Part of a small language model's weights.
Size: 11 layers, width 320, 5 heads of 64, MLP 832 SwiGLU, vocabulary 8192, 18.5M parameters.
Architecture: RMSNorm before each block, rotary positions, no biases in attention or MLP, untied embeddings.
Training: a variant of Muon for these matrices, 253M tokens, 4218 steps.
Each number is 128 + 24 x the weight over the matrix's rms, rounded and kept within 0 to 255. Layers, rows and columns count from 0. Numbers have three digits each.

# gate: layer 3 MLP gate, 832x320, rms 0.0539, rows 510-564, columns 0-79
# up: layer 3 MLP up, 832x320, rms 0.0545, rows 510-563, columns 0-79
# down: layer 3 MLP down (transposed), 832x320, rms 0.026, rows 510-563, columns 0-79
gate510:118138115114134131107165148126143147182126098112088082167129155130102124170163115130105113177100130098118070127166165142141132121149110156143118106128127095150107104164085125152120119118128147156111150087088138126111117131107125110115103118
up510:156097186155117103119145131134143126068154144130178138108127171106153131106138140112152137092111118153153137096113132111149132108154150108120105191115128161109183136142148142120155123142139122158137118098143101180136151178131108104091141177
down510:190121131118140153147155138138103178138179129121118139150154091136104127142131120117112138158103108121132111127138158154147128124104145148091156132117077133122126138166115115180102129160138144113192146107118127149120116128150118121127142127
gate511:118121123128131107118141162131186152172141143148128089135130161103121148119144089117164142127093118156145133178157130140136158124104122140174146115154153128159096099126117101120085117099131174142136113132141150141100132139119125114164147143
up511:159089199117164114137129128122138122103110142153131127107148120130177144122065126139091127110081126125158176103120162129124123130144099114099163115154109106131126142157117133131142117111114111124073104182131134105135137134149163182149113165
down511:132130156157101145144106121132135135143132154133113147133086135074151120137122207092158150108166096104135094140124086120096145111146107114169106203150158132162101142153121131130155110099096133133148132100138122150109136097125133105130146094
gate512:123112151129134107114147170145123114127165127098113110149122105137150097108128134135085141152102106107135128109121119096123069115140150188123172131111157158118135104142145078105105180092095164106126109138121099115128109155117134145146139127
up512:130116175106122107122141090132102137133127146124133114107081148110156127121133103110096129127138146143102124123104154122136150118118123122183157109142100133109106137131167104135121112105128185102118089125119145132108142146159092144101172116
down512:121104092171121124099115167099104116129139129105106129145117150146121157129122131152124120141146109157128157108162147102108082116148125191129124143156147100145151138088174143097149158111081158141147123132143101083121150155099114128156112183
gate513:105133091142127124128125080156102152125128173092148094108144118101066075108120110144147171142124167125111121145142116207123120137138155105098086113113115105164123102175077148122096182098149120152130129115145120105166138127094113116118133137
up513:120113129136094163096129160131137135125124121153098144174154146111159093130120136082156114113129104123160120091125105095117155126132106142124144138151107152111093129095130157165169114137138123135157093112103107133085182188097124152104156116
down513:140133144170098131151159069141143131119126104096164169125120109135112107117133148109119159135130167082081100167115103173128152135136150136118118105117102117124092138130113145155136159117137136145151146087128133195080123108122128153138099117
gate514:146112152109115183121167125130104143126147136146128079193116110126129167158121102173131125166114127147110152181129118128095118148122113127152097139123119130121150135102131091100116097133120134116158175115137179117205133148137085126136143092
up514:141102147140120126136142090147107146124112156141164136153117067097158118163120156137126120143170136100148142142110113138124127127123116136117128137120105158111101161120124155135150135107115142131147105088146128158116128141147123141100143141
down514:136142124155134092125091151140155105146121094123106106078146123163114090135115165096126156114096154150139124102160131117110102135101128133119146102126142120126150120131151158174102142120191114119110144132094092119110154112084126097132175133
gate515:177071142149117138181079116107155135128101103100122143142106122141126137098186126175101118119179099129117102143098112104115111135135134162156147123106121112099162124147133133144135155120124140142140078134109075117123125144123118117120167121
up515:132156092133149131099110133144169074147143164112128143088171135128121154116149125131117110131139127155144111096101131128143114136135104125123115140131097108105124115155132168070130100158125146126132148112103130120158122114098140122170144148
down515:136094175160088159146067138172101145140141112068129181118088146102109107185157091112112146088132122089110128144113136113117117119123144108124136128090120102123161106148123121123123151124102167136152116109150120106109115148138137140057111132
gate516:150139168091130103129103147122103138111115151106104140154131166139097082165112099152160065190098163099163130091129132151112128138152130101120116164145144133086097094141124138136139157124162128108172142131110140116125139128119070100144127133
up516:126119152127109116099096129108109158160131163143131139147150122115108144150102108102135084145117150077122070153133120145126163150136118127114087173156123191118133115103125149100104118118118142119105123144123101123087099120131144082145145153
down516:141134096112087150144152109116157123091157111165197087127097127114130083071097130107111156161128112155089104177137119140136163133156097150145149110079137089162161157107131112120103125150105128140103146130134148130183076135112125149122148166
gate517:156136083101107122111163104151136119115171137154122108175122122132169125109109134165144138189059118145116146098139146132123169151125093148128116124104122163101112119161075119162080124086111168152125114093144106122108115119171072092098117145
up517:148125102163130114112098083157133127094143136105138150147138162122083148108102128147126136128157044165114136123112090126122115104154131151138120157121170103109125182134114134116129114143140119117152146137130090136106126153077174153133105141
down517:126158151098126098108111106138122217138137141102123134124154128084094102106111119150166097078116135092176126109141110117091145129104122152153147111195141143067071123141120125142090098142124140145092093118129126101144164114133105144111109156
gate518:112098101113147105132126155123160104107132108146127182134100127095181114118093124120084105104155117141155154093134099120119127113139170105127159147085112135118148154137143116093117103134038130128132100141135149146165147142156121177081102132
up518:162143099152097094129156125128100118141084140135163156163098128109124118088104119091085125134105152122134159114174104136135156096126125115152132139122133152113104138171143147138144115118118160151136136153109115134148108146114115092151141107
down518:158133131156096134095115116109124145143142129145099117082147091141142121156126144149157115113099120109152072174111122136111126196156126155126069126151112108119128077084133154116109113160169147143115101119157133115118104162104186103166162117
gate519:114118103119065119150123108105151154096129198105134102149103151146162097106137111134121116122139118121179149174104125145111142151153114111128124170155132109093135101125123124161150125145132118097138093097119141114121122126111159144123137161
up519:130143142150118127131134124167137158126144120164141175126119124129159126139112134144112093133116161104150176122088147144122118150113129166140108142138118124149117159141147133083112140154142108136135141074149091174117153121137124173128157117
down519:135151135110155136098159137116107125126090137130107123127132148120128135127139146110164142113116125142122118085158133151118136087125128100093135127113135130145132119141111101116131125151124133161124139183131164142149104110117150109140130145
gate520:112081164125116110135096134104159141118106152078122109106107139132139127155154182110094113099074114102129149104143151124131060093105166128098156124107093141140134114168106109157134112119137151157133146131129162149106123091165134123120138141
up520:173147106132099129133148065183124161149119126142088139137143151150108102158121113129129125148136103107143129118155108128125154107102146111145098097145077150156141154122174095183104112113192155156117100118122133155124169145163149159123111151
down520:137146076134139148142107138126146129117116152133114128130123101086120174145106137169173098132085111172089114156114167131136138150144097171127182151143142161135123125107088112096158130110127094089075156125114129146112105126149156136099111101
gate521:130119144152123165116149154154157110115154131135118126161138100165127103151136157133108101113067125126151081074145113111108116117125118121099159137114133090143147139172137099124134096109121125142162132102091118146097171127094108095123107164
up521:120114093135119103132135154121114126133118109113087133133136137120121093125091101114105170091117125150169100138114125128144153092097124115134124125092136140123172132156127087134153101079119144090127145127137105147157112146128135121077140171
down521:129100141102117102151121095130146116126112101110139136133089126114142181114144178140123112139124128145159196174145110151129091168123106129108121115115111161119098110103152207137095126182148088158094138177134120114141143115158142170132136119
gate522:180121120100164143087112094152089142099138107110136123099108105149162149129125130170147135136135120125126101161149116076135106128140131118159126114102113127116139146086118168141174120100114117128159136097134117126131134123137099158143147132
up522:124154124096098111126110147124147114073131139157164120126127111129101092118138125147113125122091119171154132133163107186116118099104156130107102120125142144097111130104150074144125126135152105105125159159109165135121119144147132116117121110
down522:149155116144140152087170106094080132095133112140171122107133124161184145119148121106102114148146088091143111162140111034122113135147080157140126134141122149112130123102129155129127105121146129154092114090144133135116139130100096150143122163
gate523:139119100086154127120106087140074139115148121146134149176106163122126165171116101126138127117076110129107126100115134124123171096071123112120156152138131071098099079141176123152085143086137126134086127115109122112120086098149121107138029124
up523:160125128119162154147169142119156137097146087119129118100157082144138116079150114110134138089179118140144111116113143139089150132143121133088131093114126130180102145096158126135182159184121106159107134151156117164156158139126127110093101096
down523:113106120128152078101146139145124165108152109157101177105136123164105117119128121143125095158115137129099112165157106132120130136145133109160132156085142127062108119119081114126103123155105158151119127102096144127122110068121110106156092124
gate524:136117097172068093114124133128104131204108104095131147124125149084131158107146144107106108108113142171122149124126118109101094089115100158108128083110124126122132124109113129149151119097133139092137122101183092114129129135148124124132133178
up524:155132150143124135179125107137162158171114108111110076093160116148093127144133114078119154065122157150082130132121175122101102098156132096092126130154134137124150077120106150158155105174141108142152133119143113189105110107134141125139121162
down524:073161136110093087140114152115143143083142145104106112098167138147113142162146132118143123136124168137116088108174129148135158110108146135100123118120107118148116185108149132130084145117118144148123095176174122120129135142104102134183125136
gate525:163100164131150082117143158138126160116125139126099150086116120094129122152121165102091111136126147134104158077142112120123089158150131114141083077135143104105145168111140077120122189132139083100180118133101115118134140127145148112124153174
up525:127117115127150136120122126152130127142143094060143168108087146145112118120127142112181102141056141152122125111082120093175153148083155074143128169110100164153139131129102161102111149117146152113131161139140121130132113159172166100068054136
down525:122121114094091147122104146090113049160131090073135119148117130124127128175141126096121124117131140141146124097139146116175160093086164060132138131139108096136160139144136188149121133109079134137168167156140125124164113133196130154113104107
gate526:089105158125131095147146163137177083109134109133132116130160145111088139111160125084110160119135135124149079157182136103132145152115121093131092169186156146154098117136148146152148151140182133100118101085113076099139141124151156148124157181
up526:144153121129169143124126110128131151152133124137144077158099121075183129103123180133108142175169162126093171180112109118130152075120128129126128130139081096116113137156117126104118143115088146134147138123159174126148144152078130088115125119
down526:131146133142108127140145131168182115126145130122115134129152131140104153111142147101075122129146117127157146140176133137139114107120110093127112114139138160104090135097137084169140134175133067138110139062136097116126144119157133146143141156
gate527:090158121117155136111158168113136139110122130119109130136089116119096099124105135122145148108110142092183119096143109137106150139151089127104138092126124185146133114151134111141120130166132144116106212159123113129128114134144148128133168128
up527:079102111178123156131137133105124151111127063120128161118135162142112137141103095116096119174139120140147158121092126096099125123124141152107138146139139135112154122153122109072149132159155141111078118133143113116138095147077136133165093103
down527:156134141166124146118111119149119106118124111116126113160125087115132119142120182138161131121135097121162136107154142128131166136176126114157108110097109107111148145121118133164121123147144112174155149100110133168129146088144115106126123128
gate528:137159122091105098125099153135098147089156112123067091128112127155143107129147102141059107089133136117173133122113091120156124097116101141144134131112143127112132165129124097137168155128143146090136139138161144120121123159087121106136142139
up528:146169125140154174099126155081103133104112121113113131149137122142125085141097144088149146075130140133131129147107125105147087128071148123113144151104166148103145086107133090079085124111098130148130117080119132088185144135084143154107100174
down528:113086126083104059145116100138124163119121139178124112130077112109154152136138126128115143104164147112094110141112137157148094097147132149132135143121111108144102151123153129143127109115113091118126114144138118185086142136133145103122155113
gate529:146096135130119103096137153173105151120096115110119143121108152141166148141133156116190162109147146125134143164126105111126114143141099122115114129085106131134132112145139177112086113126148094109106139094141120108137160112127134132126101129
up529:127109116109109119121125128149138139093120105066116114176089148158133100112141120151132112176122176117095149106112134184149135141107101134138121124101167105163092112161117104132137146098157164144117136134096131102120127107118136130101136128
down529:109142157084120081136115132103138089160155118133135110120131083103117126134154147101087127121083061115155144146150100128113123104104156095080146154149139144123122133084107124144121145112134124119170109093157119143139124120126088122132136148
gate530:098128161154122128132144085095122163171132114160156096174097125122149103118115132145149123116104144149130117152161149112163081175118125109135155152121165108120114147132149136130105153138121089123134138124132132134163164123097087118134125160
up530:147134151113127116143093140107123133134158129124093117148161083147098145098134117097140090143100091132129104152125095139073167127090170154099151120094083118127128134116182128107165105109136141159149135090079107133126101105145105097160168174
down530:194110126139145165078101113161122119181139137084137118122157163145114127116138159172116124138116135104095147149109107169117104126059080141142127133142126130101135095146127116126119154118127138131103122128132121115110135131115124144128110087
gate531:177137129167134135127132152139141119135110151134144160109124111157129133128148144124184144108158093106098140125114107050124139142086150112112159104134129102080099139118145150079123096151134126107137125169135087156128111101149143118139116111
up531:079133132137113100119127142129126116112128124115117108130125114152102101117125104093123132145148120149153087088124077130113130089111199134115145128102130145106147164126090109122113115146087148109147106132152152122131202193118132108146177137
down531:178150139067141125077118107144148135123148146127110155142132083129157156143148144165138118120069108150116109127061166115101091138158117125108141174130123159119129135106138103122153126124138105146107152153117092147085113109134157133135111100
gate532:150178110115120118107128107091199117183132132136165109130141127138133084112139154117131127123089152156130134104130140124087108099149141115142103107092153129132101121161078095130157122082136097148146117124169118141104102138119133093141114132
up532:149145155111120143152138085136132105155138146128145090201137147135106134134129127142136117150158146109147146139139140115130119114120105131128099108148113146137127107171104084137120154118163118082156120113144118124137123094157124153112113105
down532:077124134151167127145111097161144143134133130137082153123135106092143167139111105133150118164089125150166137113126108084108120092087118110102164131158127101152158134085099103130101147129120156152094132136123138094129147142113138121115133148
gate533:118122104177095153134125167143147124146102118166095152112144131137132128120116124130099157103169145127139103082120132144107136118115119153131123125141126162069113154173138153125117086113140135168149114092087174121162108119118153140145078125
up533:169133100108147141166142150125109123164144145101154091143156157104105093085127140123143135159143119131138129070144151111119125116127184149146092145140121121159142115116091143151142147160121140158092133138151116161166185127121128093137141148
down533:112125184071141124138102043133131108116117114112100102108102177103141150145121098130179104139063131101133132151112162105111155144125102092131078107163097089108122077107117088130105113094138162110124116115153140097121131079133079140106149092
gate534:112129125116125085186169131102141079131173127124129128097136101088157111110113147122117124131132129148123096077123149161106131134126126099097120109120150153157117116166124126147106118143100112097155108117140132149147119167134136109111119144
up534:092142127095126122121131146159117155163108130165115135152132080130108160109111129131110181157128160171169130133138157143116138160121121106074102112134095104148119127139130129102144119170134149114123131136107127118111176137138104106150108130
down534:115132155157129143095124104136122108087151152150150140120116124145087135128117099124117091091118139156134157110115069139127116134122117134154162166131126179132102146131142137114127154110143167116106105166094152179128090091116109132123135128
gate535:127163150118107123131111149174138180125125106116165123154132123100119135168138115145167129119163140116143150106154147102152099092125104147149152125112100124123156156115155161134098136131138105132125115147122158101099069152093145156180137136
up535:166152132158112095148127113116135117139124134095159118139165143125146190154114135149104154139106118111166131096163121102153143130134120149145156112135135146135108162141149112152081109141106116127110113081117120130102116143095095108106150121
down535:136125116132131147107133142153110132119122122135130146144123121101126103130146139141148116119140148134124115180116138086119127115114137115141126148153155146159146097133150116108158138136131132111154140160131169155141097139159162123154103151
gate536:149147099114123103135146140142136094127091141099126135100114087151132137118111128105112136108130135077123169105158108155119098126121124118110097130136161133095119174130131171152168139143091112125140158119145156156139129133172177133087118091
up536:096101141140116120128137160065103145118121134158153097159159137123121152120143144109128107162069138148143110148125123091133139131169149171084096091159114126145142139119147053144127165123155159122094124151109111124115092154092129138163151135
down536:105147110109145103123128139186187146122108122109139106108170139123089149113099122108135169140149133134138127123117134139138130117146119082115161164129157116142139132116124153121153069121101106102141156090148147166132160130150131107129127129
gate537:101098177143113148132109122122125097114153116167086113136113147147178104151168132136138153134173110123100132094132138139112112107104142117152139143110136096121152115115181153131132084160166117139098135168126124114134120154133104094087132137
up537:098114156140100109098177122129172125162148078104115093123132088149106123140097104130138144145125163128111115121127145149148115134140145168110105152126110106131133176092116100144082113136094107115079127206118133107085110123151100114123154099
down537:120122128171137118132158121065109117094125108123084086118134126128108152113108155142153116119130119133145139175140094152088130113150131148138165115137108120140115148161121120080103119131139141102133103164142073151171122155168099170077100207
gate538:116081099131160141161162144112087111094131135162101099175099142172104093113110104141136137161127100102168127104166161129129168095122134180128121099124142144135147097143131139112154112158133095129137128124119112126108153093138107163108142182
up538:127132132093156095090113120085157139145139116086106151098163143115113136156107128103166118126138129151093153128111157120153126121144148142111095103109168136134146134105087147092136162129136105153155135149132110112168129135142105110094170106
down538:150124088134131161175173169159078136101128115168104098151111111180101147088107110142105135119128139132142142129158125137106135115128154154152126132125144126148142086166158142121143101130115149153099099113125090111111107105131111128143127173
gate539:163117110165160110154148155138106124107186106140144126114169162140162162141149152118175172078159151132066141125125136124129154127125136129114131142179169136139121132149121089107162168128127104109166135106152137100130119091135185086171141137
up539:127155118129100101193127151134128136111139083133155101124152148125178095137137170143171108132139126161115141097098080150106162097115136143072129131150146162111116174141104108125140147110152167109120138149140106139123148117171141145158155107
down539:106103146118056117146068127144152111097096155119116131166085132131122092156137127112108090150134107076186085140111113140155114149164110106128139109126093063122125118133113157158124096130072123121142163155122118115158120138139134159110126111
gate540:138103167110108119152121141118169116159169122135126161112128102130129126130133154097138120145114156120169088165106094094179151097147151177107096102135126160114141143127134136119115100137153150157148119118161109165118153104151107093168140166
up540:119155130134160109140111093079109120132127135148115136142107139145113149167143149174121124111107126113101118074118108148089118159130128134114162146102146125139131148091114161159161157125136153166110113161126144109084082127120105165111124114
down540:096130147128123098129129127126134097141146152138114147129141129108108144132161099120109138140147131155135092102123087134144098087102156089157090117112151114104116172156138155144066132116197074166118135119161127119176133110119175088138103170
gate541:115109150107168118107113113107113131132071119145136130121158170095116106168103123125116130153105126085103170107114098158035156136165196134113083167111127141137123102143085135172119107122115130135155119162126116153158110125112104145120145110
up541:103111117153124141143094089134124120124123141115142110095133101118097102085116167135123144129126148148150088134130151120111144153132071130145128148093111125117150162186112129134104146126167139109063142140160130110127112150113111139148145192
down541:127104098160102107194139134139167085138131122104143154122129100110156148148164114136110140133183077117144104107193157075176125114109139117051107135126084079202133165163138113116105158101134140115161116153133150114142133160134139109124136184
gate542:121085137082121118090108146163122133157135129124161136120153098110106104145093111159106133113144098131144149135136121145109094070130115097120125110180109167112103149129093094139138194040144135111087140166098174074120149097109081135133089138
up542:162118123139100136125137116093171141136142127147116132081164149163114154137120134136152153145144131161098111151117083116152164114175110163137088063167145146139159144098147122189123153115127135139140112161097159131130115105143161148123114139
down542:079168141101093090136153132152143117132146111112134099110087172120115116115150140120124100123126117111095110128106106156121121145131137142183170159114136115148106123143104123045150096130117129126110186090143151121135134157159101116096138122
gate543:143160151125109142111115112130117143069154140138097125103140134103165098158114144165164138178114112115092120131126145123134129147140111116101079064128147121149113141133132139117106110169125073138151130110121156145088137071085141145110106092
up543:129162107162148114174093102158131181108123143151120137155115144135063104093120163159131207120134166174074116163126102136147165143107119084126143139133125120174134091116108173105124142116156183118143097111130148094112138122111151134096180129
down543:127097133116132141078163153127108139143160149155144186139114144131147144106116110111128119132107102132139144157141148149092098147147133141117075112105166124167133130127133128122138162129166102107126147103098151133135168118124146122132141148
gate544:117181093138130123151143109085118153088136134108133092137157138165109134131134091132129154151177123129105119166140162138096147153119160090106167102130115081108098126115135155125160128130107131155146126129121143158105133143086139136150162091
up544:095134144150140140167148134079145128122183123129143095091115140095099120078115102087116120107116135135167163129176141103097123126109133117089079124095106125132119113123123143138059148116149126163095123146081143126167112121134137175153156105
down544:164116096135115139151142108133103098141120093165105134142103115149120144132105150145129151134169158135131133138131109152152162137109142144166157169152117132085146141166139143177209167096113155131144149152139129154113122157133113124095120088
gate545:144150121134116150074134121112120148140162147128100139116107192124109153164156111150170141107140144112104111104120148151153107177107116091126135105133102135156127137109136155154135105117149134096047113117110131106098116117104114156117121146
up545:149112158168113137106167111131177139146114109096162113132094143146102122130126145132139105153119140135159162152157125150147113073178108088135128140135121153092149126181116131181138117109147124130125095085133123165108135136126144139118141106
down545:112114114130174116121099143086116124105111123170145146132143144124111140109121131111160151159133121159133121126127123064139129164143125142132118136137114117137094159129101126122131161170132155156165185156096123079175127155132129140148091100
gate546:124096149126096106097081114137121114158114102081128122088128111132146127103123109153129140165129132129131131139087143091122122145152147084113114128089142150157164130151138159131114130157125117195123104175141120102157103141116111114127175132
up546:091151143097116080113126154128116121133121139136151137095112110131119085075096125115121118111144159074158148120119138061133128158161081102134112126103090123183128155161101149114118144160095104130118121148098138146153119132153116132115140133
down546:148086123134111182093102083120103088134163165148064152144113162127148121104146110126131149157139113111087122134120136147121133140082174126118146161141169092067145124122120148128110143150126162128132097138114129144093143125066127151114147113
gate547:158097176127101138162100102135142129122117113129135103105135125089066164097122115106109137095129091119162114168153146103156121136128070169158144125117100108128120152090135116112140126120132150184132102100150123099125155106112135152086114101
up547:175150161122160104128145141090109125144116119108120161154131117147129161141112114099159131140105145118108121117108120109165051126118176135109109107156145120138137128111154146114155120123109080124146122121152144079119107093126095119114152122
down547:135124129159077148134116097152143136137123114142128095119145123105097138142118139130086126054112127169174134159173149098116157136105056170162167144084112116112122159103140111119100117132160173175108106127119108117100128119136140145118129088
gate548:151158052109093094100113155093174144128112150108138092107130158121136114132192080149153156115108106094127144142107156167102118153123142160140127140137096099105125147109138127138116117103146120133143140139165087115125156162121094141123159141
up548:120134125097115114131135149086155145121106141100108088110101132138136103095119107151119117141074097069113081185115136121152114127147135104117109113108179145150154128103140126105118087158123145141152106104162075127105127169155145118108158144
down548:150129149154118080137115156133095137141105102125114203145132106116112161146097103135134095112147139141159169126137110148082120181132124172112116118136164149134135092133109122162112148109112096177146152138133133118142113117141129183145121097
gate549:127141149119085128148091113131173148101113100161181134164108161091104110085120095164140097162110109112177148092154181104109169132133148152153146101149097122156089105136131111115162087150101101182133097082153097132126141092161112110153110109
up549:113123169170099145107092130100141141138121161171170132143133114167123113086125081170117194153147143149143109137112131112140106141146106105067083148164107114136131112088113087142111107096148148133053084120113116153131129070167130092121114127
down549:135129154073178129142136116176116089168116152116131117125104166136124182121125131139152155111136136128124134138128095133117099132088138165123131135096138110140151126075170081127151122118170161115123161095082166187113129141129150129097124163
gate550:152137112141138103113163131145152131099104102113131081112097157129102133105120125088146157119161150136113086105073131123163102110154111144124102130142157161174095144150158146103135114119087113139137108117122097118159121131107145127095124124
up550:121154134124155134153151128153107153108090162113136143139114109097106154126112165114122144124130088110129143113157147080173145124139152131163131132114113122131143104123107132138099133117128075111149119134104093100094122200126100127145127147
down550:141102088151131108113155136126154102139171168110078133117134152151108108126133168154127102149131138149124104127118129162118153137181071127111103166102159113116108163102105076114170132126138121126141134099123127101109120128136155141109144121
gate551:146141144128173127138152080142157161113162125144134166133104137145081141158114115099130108159150114154152147165140154095090095116178168116080113092105122107138158105109146125111112085147119154136110076120136148225106135111126159163114130144
up551:126155101171042147133154171150111128131064139134152149175118161081146104111098118130083144085102128152147113095110127132136133129113107110127072083152172135071115162100123130162140144150093128169155136098116116113145158123130107120135114139
down551:132168149128173088183147138150090121150097165136165107130133107162065130158121112131147165139105079134107178140109146138140111149167158107125132125109130107144125162117160145138117118135139175134112143169092088157143124134148119097123139080
gate552:083169138145151164144113127126180132130113138163116169139147137114142110119130117141158165109130164197194120148110122161110131116140126136124143128117104123119115117100150103131160129147079187087157128135136145107119122098117123118096174112
up552:122118123163129150116125156141101123109085125171128125132177174139100168079118130166120152175111125142103123117148075099083153099100107159140160103127127142173141147173122119123109119156096103139149114121113134115125154130125078171164130124
down552:125133126115166133126112086116146110112163140108102160138140120104118135160155142101160103093087128136158111174083133180128106150120133126105142159104160072110084191099154159121123100127143130089155119116110144134097116142104151109117153172
gate553:174167145167115126150145134092157132114138090122095124158155158103129120090101136105110114063170131135109154137123139089160139118140157096110126176143132139067104146157123139145122158165185129101148150102108144154097096127136115149142124142
up553:119113139135112148125119125129122153170162086120102126135051166110104122135121140156129158105139111144103128133144144116140144157155094104093170135125135130114146161113114129132127112178104129148154154123100157186130133136127108134145123132
down553:138096089129163085128095135111081115152117083124129090194105080125134123120104125099116119129104105129151135156143155126122112120163110151155132122154111104134131117127173170100123093129093139143120051100122145116116146129133140128142098106
gate554:094078164110162161148123127119081146146125139110113130093132133112127120155161111129150156070082166138162141125096172145156098144131149115144063139171122144138151122127120123125152120188152101112107112122134164149095139134124136137171171134
up554:183154158149151170157140113128140104139130133097159108119156092146147139140119114129167145134129115113157129191104100127167127138154157119115117136114142141127174133117128185139123126089137073123127146134122106135138133162167143116116152119
down554:105100107122153116112130171117095111104180154138118159124141103139137129163204105112099137081110129118123123133129136079108098106118114157141145092138134129160092152112134131117157095116135170133137095149140131140100094126113093152188106114
gate555:142092138120117154135121101140139130089122092132149117104134126132148157142099156108120154088102131093115104125128139109132126138131138129131131150163125102119160088129121127107122177149145126134115148158100093142121124115086134122100129117
up555:120140147123113108128152128134099125118146142132111111135149122099155173154137132117140146124122082101145121132080133147118104144098171129128136110091130151122115141119138148136102123131139115111159173151130078141152129132125122134108137164
down555:061116144157149115140109173116119140159129134178082107107073148131138129117111124139110141126167112136115121119111159141080121093120096140149106099183131185141144099130130141118118144082064127100142082149139086140171119155112109161144136106
gate556:138134148129145109105139125146154168146107171126109143112161123110122146107138120107092129115128128145106147168106148117139107114119098136141110071120143103107132122064134126154094096141158103134141140157074119133160171121143140114110111142
up556:181085132151090114157127139132108109117173154108122124176121160139144149165121113123143114127144202099138126123103082170124109144162092149096133108100117141110135102129115163142133133119157198094123145127153084141133136109107103109147150128
down556:149103126088087118145101144106142147120113066125142113131150150160110127125124134103103171130081153107098124088101129148100105124184111149114087106119128126081079127124119142169116135135157089122120146146131101185169127129077148142141153122
gate557:142113172130193086145108123103143109150105098106154156121104158123131119123132141096155100091106093120136150151102113106111080136159152125131090122156125092135143116094104125132136126140119103117162109139174116138101137096181157118116097116
up557:146096093166171149182110136119085163094132113097134100161118149119122097142160138103132127118106150151189148137108185144136124131130163142106132102095110127109150115124163179144167144140112137138121096123153162135101107145133155106157152108
down557:139116107175132097102087187135146162165151144136133135074114130138169101110148138140185129135116080106148175106138116088109119165094159138133161120070118115171096147143145178150140107092086125106167135115122136161140142149143129131142154101
gate558:094162118108150155103114140151116125133114110089128139162083128123128127118090130131099130130175126132141156137101137129136090171150123121111113109137107119090138095161149143118121081134172088091125124139136149116139092105125173132102120131
up558:106116134106144137153108078119103124111115153118137156149169152138115117102164141115105155146114163096091125100108130154125135077132106141151126138088088148145122150085135090173116137123128155165127145151150121163079137138102103157101090131
down558:152131117125134117145133147114102127106084156106121097161110133123141160097140117147141134155107113187128135152097148119150111101134104135150143127114093154108113099094081112152142123117090161167105137113113133152119117146157140133124133105
gate559:099117159141122125086107138121182145151099125113111096131134125150104115119124126133111107110088148124142094126173131118176165089136129122152159127079140123136160124105111136132146109142126121155099129098063100106077151115113133088152120142
up559:101112163107136137141145148170100127157101147124159145123154096115128143129160084127111131124123130116148106131111098116130180116156132124162087112140119119110139144149105112105128108090137122117125172127160116128123109158141136123122117095
down559:121133121136145169071138146140093103112118138142096138128121084170121138170154115152151106089130151132119124144107146144134161132148120109117098081137120098135152133122090150115135155166138117133111156101111121128113070153138157155156145120
gate560:150163130121161119087153139102121142153145116113104156104131121122078150082193142139115105149111135128124138099093121102163122127138104157147141116125120145092129141139142105139150101130150104116127108132152098151153106158098122077183123130
up560:143113111123096149150201088123149141144121090114110124098108135101152140130102124094112107096170155117172098127131093169126141090119167120101081115173077119146067113145143130118135135131131108150120141075104170126107150119092142135099164150
down560:132166109129150137075148172146093192126120130136126170078127120129134125121156148123086151123110156133139143124124136097110120117058104104163184139096086137101160105159122084114109116101124150072110080111146129186135133124092115123154100154
gate561:130119108092113113116117170130103123152145140131123096111165126147127119118158122124114147157113110131145117152108130148110107166160117105126120142132095136124128145087158129086101104139127142173080154169126123131134158127130161144112118156
up561:122130139183061125127084129109121147111117090148143115146145127155161116144113137135147149152122140145129135150170159109108111135136086115142135161130101124094106120123179082100101149155140152113135161154099137121132135088091120126135107131
down561:136110123111151129103157114124079129136121112137151083136133119103115129128134149121131155144138160156146087117135093139143125114152148125119146110113132134148148146132091159145143151093146125151139099127165135164121147124149172136085138168
gate562:155103145116106161151113158126133141154137082131152128118161098080102123142181173105140148131098173145118105147118093110115106122148131113108091104133105128126129162158136151161150122141107137125094112137126100158159117135156143124160071147
up562:112118111163107111122078111130129139154120151122103105141103171135121146072126111131127108177141154105135110127135122163129110154098092124149140165088146148140130081101090115160108132117131138122144141161114135114137149147110131144103117089
down562:135102135110142161125104148147151156112117096120137122070123147147111113117113135155115097149109146095105130149164114124107143148117090142148100128135107177156091107135146179115094145130173138156125137151144113112113138137090121155162160093
gate563:129114112126166159117091084112128144071172117134150094160098133124096160143075134098114144090109144098103129133158144121152136126140178178098140103131083121128130126139151184089138105081161185129137138155132116151107138145105159127116100078
up563:109122122111174123141098115110121123109125141135129111107111074116134100146106135143090098129080136124168103083114109157120142135126164132078159106150106130146093120129121157127120138096142155112116108165166170161125117114119098126131098130
down563:089143141079086146139154135185133078162106107149073128085150153116118135152111163136138118092131119122136124121125119086134142114095080114123122131144179115134119111119133144109163181097054103168136175089123132135105132091082106075129152138
gate564:150136157153104131142095113119103135109162136116103102118121140122114118140166091132078132158152122145157118099144161160112132096116125105103128147088118076117161120096113131104132110096183130113129085138078123089111129139123138150127111118